From a checkpoint of a small transformer trained on Wikipedia.
Size: 22 layers, width 576, 9 heads of 64, MLP 2304 SwiGLU, vocabulary 32638, 154M parameters.
Architecture: RMSNorm before each block, rotary positions, no biases in attention or MLP, untied embeddings.
Training: a variant of SOAP for these matrices, 1085M tokens, 4520 steps.
Each number is 500 + 25 x the weight over its row's rms, rounded and kept within 0 to 999. Layers, rows and columns count from 0. Numbers have three digits each. The size before them is the row's rms in percent of the matrix's.

# gate: layer 16 MLP gate, 2304x576, rms 0.0347, rows 659-680, columns 96-191
# up: layer 16 MLP up, 2304x576, rms 0.0347, rows 659-679, columns 96-191
# down: layer 16 MLP down (transposed), 2304x576, rms 0.0347, rows 659-679, columns 96-191
gate659 098:456534477474479517534547458494505522512495480530476499458499523503484518509521505505546508533521502518476489532498465471465548497450548486517487517514530528524486514497489459485561479510515492507526505440496475530534494460498469512530495530514550546467521497559485489506501494545501470483
up659 097:454481540511457485482532511506503467532526485506481477468492477472460473533514556528516545459499459487506493517466450474474564516519511549523511471483497511478543534485516488469522482520513524506513496435491510509522516451476501476470510454488499520495504500478503510514475510533493506487
down659 104:517472492471488478463520510516510458510515499517496462500485518488493468489473565470457532497511480520498519513485511497436549464471470519487520494492501488502523524514542509491501518507474524502475515476499484530493487498503517452493507434534438504500469493554520540419520514515526470493
gate660 097:468478520527488513532527531524519524511508500539524522491497527548471527483543556441508491492546509506550502491494489468489464513456466523513499487467503498517490538516506482484513490521530504497469461492506507471462457441482471482486543508514486491526547541485549529489515507509523486503
up660 093:518540496478518455481498486484520526487480468450494474521461486486502504521494479540490532464494462552472489513481483471491517491524492497557492465532478502448525493526549491481528514469496493487511511521514476476539486553477473536513467493521486507515460501485455468487460512441458530507
down660 099:541482541525512539457514521493470452480443510466521530484493531489506514492525474576518477527496495502486522497494475492496530470471489510525488490540504537520497474532493505515504469485440537526535530502509494503479527485529463488495498493513524504459502477504534502487472528496514514486
gate661 098:479470546487498490454521493494499517479484518508518482515473474493480473475497527503537492489495511476517508478491452450501482555507441459492505461525476515458554474458480471488468537517496567467535503507490538455525529477521468489505515479511467490496504469494518487497473526537509457531
up661 104:460455491537499530529491507478463498475472493454533444544488524523496511479507536502529466484530504525491508477447465471490481478478523551543435516522521468528497492486480509496520474479539478539513456507496482486497445523490551488513513460480534517501476520492530498557516500525511492485
down661 101:487484479507544520515513542471492492530521470479473431520508490527549496491498467506546516480476496498488533482476496498529521566508503502515482510500475518529448495502506502493528480506491498538506520556516497509541512537482510503510489508507503462445515510487472532521462505560492514496
gate662 095:516474545531497512538511487501509532469494484453475492537479491533511503514500506501528507474532546459504493489510499562530494516472522449535496498565489465474483525483500462518483466504490485494511519477512522517478511495538503462502547502550462480532537508486492494510520501483481507473
up662 092:465501466500494519491484604511544498486480482483517504556489501436474458443508537511500492482456521511501525482535519478437526479547474558471532510486502517541504482517537520528543555540481499499512471513487518487493537512475484495460481545491508524493536468506475497551499474544484458487
down662 099:490477502514500484523521462478536531496492468497521515533518530476452470535542478462511448511475550535508472473555496505466482534553489450490468516455505464490467518445501510518495494513497525497524487501507479497511479516514485519505522474528480530507499482514477495460499523502488489528
gate663 104:553490519527505491516515516506475508434471463521475502504514454459479484458536472534468457466467550505484485450480450478491526522523554460499497473526548513515496504507508502494473483525490477513505470492504529497559535478484508538507479464489515467526507503494502472526481533482499494520
up663 106:479514475482484487515489508483479467491518465496508490510489488513524501485497509467546490549487537524490513500519550483470488474495473456459507486491530550469560505467468505456495484536527517514525481484515484503536548509559515538488528500454540519495501469510477496471520484500527479493
down663 100:530496504515514511517511500527530475487526458502532474457521521495500516488503455491509465516544560511530497471513516512464520492473439479499513514522536489545514540503451484473488499501508522506517491485542498496501487513537490496489540505511503526506532512481525497475508465485489528534
gate664 098:490493489501503481450503494485548489488549534507537512503457522533526480499502509496477483480478517520515482520528523495495533430521496484490512499494503519511456548483495531480494486484479517508538502515512495535505510501547483509540511453545449460493475478505524503483552501466523529502
up664 097:497476491498512524495483530515535503496504489500477514495485503516535477478522558478584493519556533476519500520486475450505487515547488538533490442475534530558473511476496493497474456486515515434474516523532499527438475530483505492507475526489532503453488525490528519520477510484499506507
down664 089:502504474526491479510486492458504502498499487478482442475554478482490488515486501488468548479533455482461519474498507514517531483501532468459503535444515479453510509491537508469499526465505481472523516531463493496503502544489475535515457484507519500505503509484493486511525479507539471500
gate665 101:509543488508469489545480545516486476479516514496505448515538515464539516466534467517527480493484455521489510552520548484517503491447505505490503531521505516501507481454518492514546445498489482526490486516449510486508494483490525509523486507469523513456510489481468518478507496487509507508
up665 100:531520474482529500493488525480525539514504496474453512475483517520542526525534495473518483470509470475482503477472481469527495535494554520528544488496511498502465474491501486522485501540485506443507454498514498561515490520474504514499498473520496562512529521479502531514499521502450507498
down665 098:493479488501565482472462512491534481495512501465540513504486521510494485498529488470498475523474521525514481516467495513461485551467534475504504537481550460476489498530482483505492471490505500508510451544500529511492526528493462501489490460453516486544519515499540530522502504512463493468
gate666 097:523511528487510489470521497516495548485468483526516523452516499471507533493505445484503466497492513519462498470490453486531481459536539494512525514503478473529498457503496526532485514509538480554491513515486530509485492517507466492495465550506463516507511510499487509483472475507496490507
up666 099:463490483468473492484499536505529483521531565487492513514519511475473542501522492501515504521539530536468499474494492517498479439506516562511501530529490519496504456519504493485459516478513514499487503516486466502511489518541475505479521492503459487518488456464495474521495453527492463474
down666 099:460490459486468533488533495495488518504504522513483507487506524496547489476477483488479533527491515497491503544504497486501486534502493493486503482515503536513522497538528515530492479506479477494534511505478499477514518492491467492483494513469485496503506484459492488553468547476493503530
gate667 097:490483499525488478529520540501477511523473481461491479524520482522440487460486533533507541492466510504450517522480489498527507497476499447516432505461541492478513460499522545522478524488525522518494492436514512492491445502504458517510490498564494502494548501516538461518522495504505548540
up667 097:492517479532497516485464540515510481526498475467494487513501465502544505477525480521511497522479515504494490488505540514525502520490526529516479449490457479497490467453529544515508469500464487520533461504481449502460484474481484498506471526516541493512504517477502511511505477552511504516
down667 099:490503483516475540488481492489536452503521483485547521497453501518559455475468504497535489513501507551469507503465557485489539496495533481516502480510483495506468512512498482514529494534500524472538498519534511501502535481508501507474474491476521479472501498545460488501520550495447477484
gate668 099:503490545518493483528519518531511473489499512476548475486506468484491486499515493485491527481485481506499479526512504478520502524446513478489503490466517481531472480507511447529504527526479492512466476473471481490482504502517548499519490526482478472541529512500436499522468510468441498503
up668 102:499550504486494495496509528536483512527501488538481500519473511535529486483493460509478489502455503505509550479523551468519485482509516492488523500510461479497489507529492472485483523540512447539474466519544499518486478486499513499456514541506528466489487500483487506484501525521470518503
down668 102:438563516470529479493487550483468520502509525506490519496516520542509525490472512483484513515512469480511550507507499516547469511484500514477512541480474498539510502483485519511524512515452507519503505515511504493542541533501498522508506483500500505464495500456444514490501536463508480501
gate669 100:510481514542484504496496503526496550511509509474473499517532511509507519464498566505484478511507472539496461497483497475463476482496505485540536456475470480493484521487505471456495515479510523512481495455509515537506467491434481512455509515532508485510491498506527531504499455486503496540
up669 096:499542501501474512477495467480474473474490535500513496465477523494470494490498519485516460504508486483469468486554494503503514521470469532515459481481548547509476509527523485534512543469485503448484515501546492512526521501504487507548466487530456538540503512512497493489485471524485517434
down669 103:460520547501523506466505472496465486500469502500468512517485503467507502514539481504525497486544517497452510549493450465478475480527446482482448471498472501529506489500481476527501508530544536543530491444499531498500493516445495483483512490517520450545477490512509507505527445500548465452
gate670 099:523526497471452487499473471514476469485515496517500467530516523496488511524520495516477450558465507500498474551501451481469507504528516513453477523467511513520507499534502483460565507472498481514563451436526532457498514527515576501516465499509525475461518458483492461509545450516523453500
up670 100:479500491463513524529486526497496536486468544514489452510545505468506518476534459532510489469468527466442484513561470495522492537544487476535475526522520486530461500535441489482507501473500483467511475518547505492500487504473484500426495528508530477500497510464516483457509480509511491512
down670 103:431492494475503518504516529516506465478534504526521547496529459497505517478490499500487497483504498507543498480525464503533544469498520485517480490519466510502526514491524481516469472538507485507502509501528500515491470505472486501503492530489516460494567563492514509515519571484516464486
gate671 098:526505440495527497489519516487503497506488478473492481510490464490482541472532526450490511530495480535527498503531542523454498507466450550490521458504465485501535524467487474501508493482486491469527499515529484473488490474504479490498483465485498500496527500450492503465505488497513508462
up671 101:470524458445484499502476502525535543514469500488543504511477506494520511522506550495484490537495552473477496480536535502450496511495487482524469495531550513526518505499476496499529526513553509533451471508467509459541487513500535516524509496502490489465475477520506487518473455549505508534
down671 101:504465535487523486485526499492485456553503500532485467471474521537536515513487500479462551529493480518506517457517483506510456530536511457499493500535482513514507501498445471492490557506492500577485498517481520491515496463557531493529549500497479511499467488497535519497500445528495507500
gate672 116:511449470460492495531493563474511503492503509514529498502486514495493516481490523568503508501454483521507429522460509506497454503475480562484532475496509508486499482498458510513508477460469493476523470476496462475464475471491515518490504477496531514498538521514466514509518523473511518493
up672 107:494477502575476522507497460521479521535528494502487507542486467488522493519458516484552507487472473483530517530528457478470540480478492465493485519471507444471508474530506498484538482492547551468493513473471469497532494491512472497500506441493519482482566518524511528466506509486515446541
down672 101:557480498544473474495498486495513496523520515511545540512490515464492540491488485460521462512460534486518467469484508470518473481494521548458492497489497465531476497480492496516516511524514518466516496478489483530514494494490461452516480507482509500466494475488530574521464491524489462487
gate673 108:476464490487509515494520498544552550525506480491460509493500514509514492548494520481492478527434491499475509490465535492490506486496493465493498535484504540563531517528477468515466489523516537497519497523477538508506472530479517499488487466526513505533496470459488523517508482516457495498
up673 105:461479515458491517537525491490524519526478473467497526513524530540502486556488466511429540491490470483526456539522518500484545491506470510490468525527459513563495501520477516526461472533537536506534499530495513558476479476469499508414474446514479472482489539457487503538470467524499515480
down673 102:489505504486487532518502513490488475504500512516522538492501542533495476501526471535468501470525495502495463476530521490520533518464501556477468514509522485530561520488492510524482514475460527491496474488528499526534504484475489519484475476476468492511475509531537504480475487479501508441
gate674 095:486534523509523499494503532535463484495479499502514532513462478495481513491540520495525478508503513493489516501498478515484504527526502517497509547485478502453488508487481494519511470489492481492514530500538495486515483465515502559479493485472518540476474467501468483490523450498511490525
up674 099:506506508506470485498507505536568481425480505507526474485513488519510494466504505486486514517507502470513516512479544474514502470491508464474484505514498501526495502496461522503520512528493472474502525449506497505501484498449549487484455520467524468504499542512487481476470518470499485507
down674 099:521504450505502451513465497540513505526454520539553478542493518479531509488481462465461508519513483474467493513534510494479540500479534477461502535477457480489497457506484478474532487483505496453517466528479506485501469491490500490508483480524501502529497506507527480483487485478472475493
gate675 104:457453473486518497531476520468489470474491504492480518448508503504485524471504514524478461510446527452479539490473508496471495460471491515539468514520462523476484502456495496537501445500501484537491518453477469508480497477509522484511504523502491505498503480477510502469509516475537467497
up675 117:467498512478516464458508470490447565439494499485486508507514520531481470481534497490521477511511531515514537481472439468544504468497476466447490487512456477517476470496555515482522457520489463493548481482496497492466467497478503483508517512488493510442541515470469499525515493499502528462
down675 095:490536445510512498514488499479522496472520494528495513498536474572495502531536504492545516527498490494547518498471528506498512485467501502479441493513492487531491482483472464472522495526449506523529481515512560464482510499480537448500472513487467471508474502496495482480506462542484500466
gate676 095:500485504508476524497527526484510483513545527522479483513487476517516539542538525443499498489470491473497494504480491485502531474486488465500551518514525522504470548478489474479534497496506461479495435488503530465522523515505508520502483530522521512497508501542526513484503515519520530477
up676 099:540493487476483482477464461468511511505484463484491443458500520484511470486493516523480495560471469501504500507495501515506506536514484554463474500528473489478533501526516512524489522506519507525484508519513554550504446499537484491514441482493468524527484536548454535477497502474468551493
down676 104:499466482494482509513480538457486542549488501522491474482519497428505500492530490538483491528483493497473493495512533477496516536478480547454498513503472506515502532510517520526478461498533442520542470466510534490510482478515496498469495507489434520484512524477518509489551444492494499503
gate677 097:437525483472484522483512526482484528499493477513469516536480502466505495513511538520480473497546511522483505474507481440477490488467479500526488513478467498508489533508408473496531535502500479497493442498507512451435513472487530492510525503487524499478495490522494514495470506546504472535
up677 099:517526512457527560478516476487502520527513517492460522529478472535459505505498512473493484471528488486486490519521509458482494536515457489465521458539523488552494471476488536501505545469472480465523508484518472516500486493514521487539474483516534515548519487445505513525523485520531475548
down677 099:527541476539460531443495501497510512540473516524549519518491481473494495455531487506480481491517518514523427490504496509470492521512489495512459468487549479517501527529488493536536511538466483477520503484540529513526512489495449510516479502480502485494473502470512488513470460525519510500
gate678 103:510514532473495472495471496491489493504478472492472534489490482506466527489493510551468486484483463537511470497526479524473474501534468510519519490490501531471496464456474558513461480517439453521545510516502516491495471517507538497545507520501536535465519481511458506492528505505472510515
up678 097:517507520512540497506501478474531464487494476538472460468505535485563503480484504535532506486463516485461476488513530491486527490481503506458481517490475466484519519499516501507494524459501510546522513539454489441501481458484444477485490513440496514537500502491489500477485530509476507505
down678 097:506514475547448495487484523509513469466519524535485474514496537532466523515526494549516540486534482483476506485493479512522512506492535516502463513483563523473530502522515521487498549470477503495500494516473504445480544532457494487519487523486517507463477496521537522502480500539553499488
gate679 091:552450496461467460533484523493499502485473506502492519494478486521480527503503526503530477550517501476517493520444509544505496480498529506488475496548507518508515511500466522476466529553496486502536512520439467470487477512532501502501445450509546519518501507500507478539473471459494490519
up679 100:505506446471462482508414496493498484508457508513523506537489480500475516504516486458547509514548473479503496495488548521474491531501492479514489479477483529492550551485489461502504498518497499516502523466486558495513475483490463536484475442465474467500521509507489497557481489455476520456
down679 101:501488480537466533508441497483484480466488470482491497466523538495529479510509459523486511540560501519477503512456492497510506516521481497494471450491522526485509515500500520545547506509466512526502519520479459504501478465508473477501503498500478515539515552480506504486444479472454453455
gate680 094:504465511477502468502502514518471464488506492521516471511504501504525492414462520467468508517537524519460503539534492498544539512532488528522513456529509482516467452496479481536493522511508500484509518530517474532515525486542489523488489505535474479510503528520502508452500506534532518499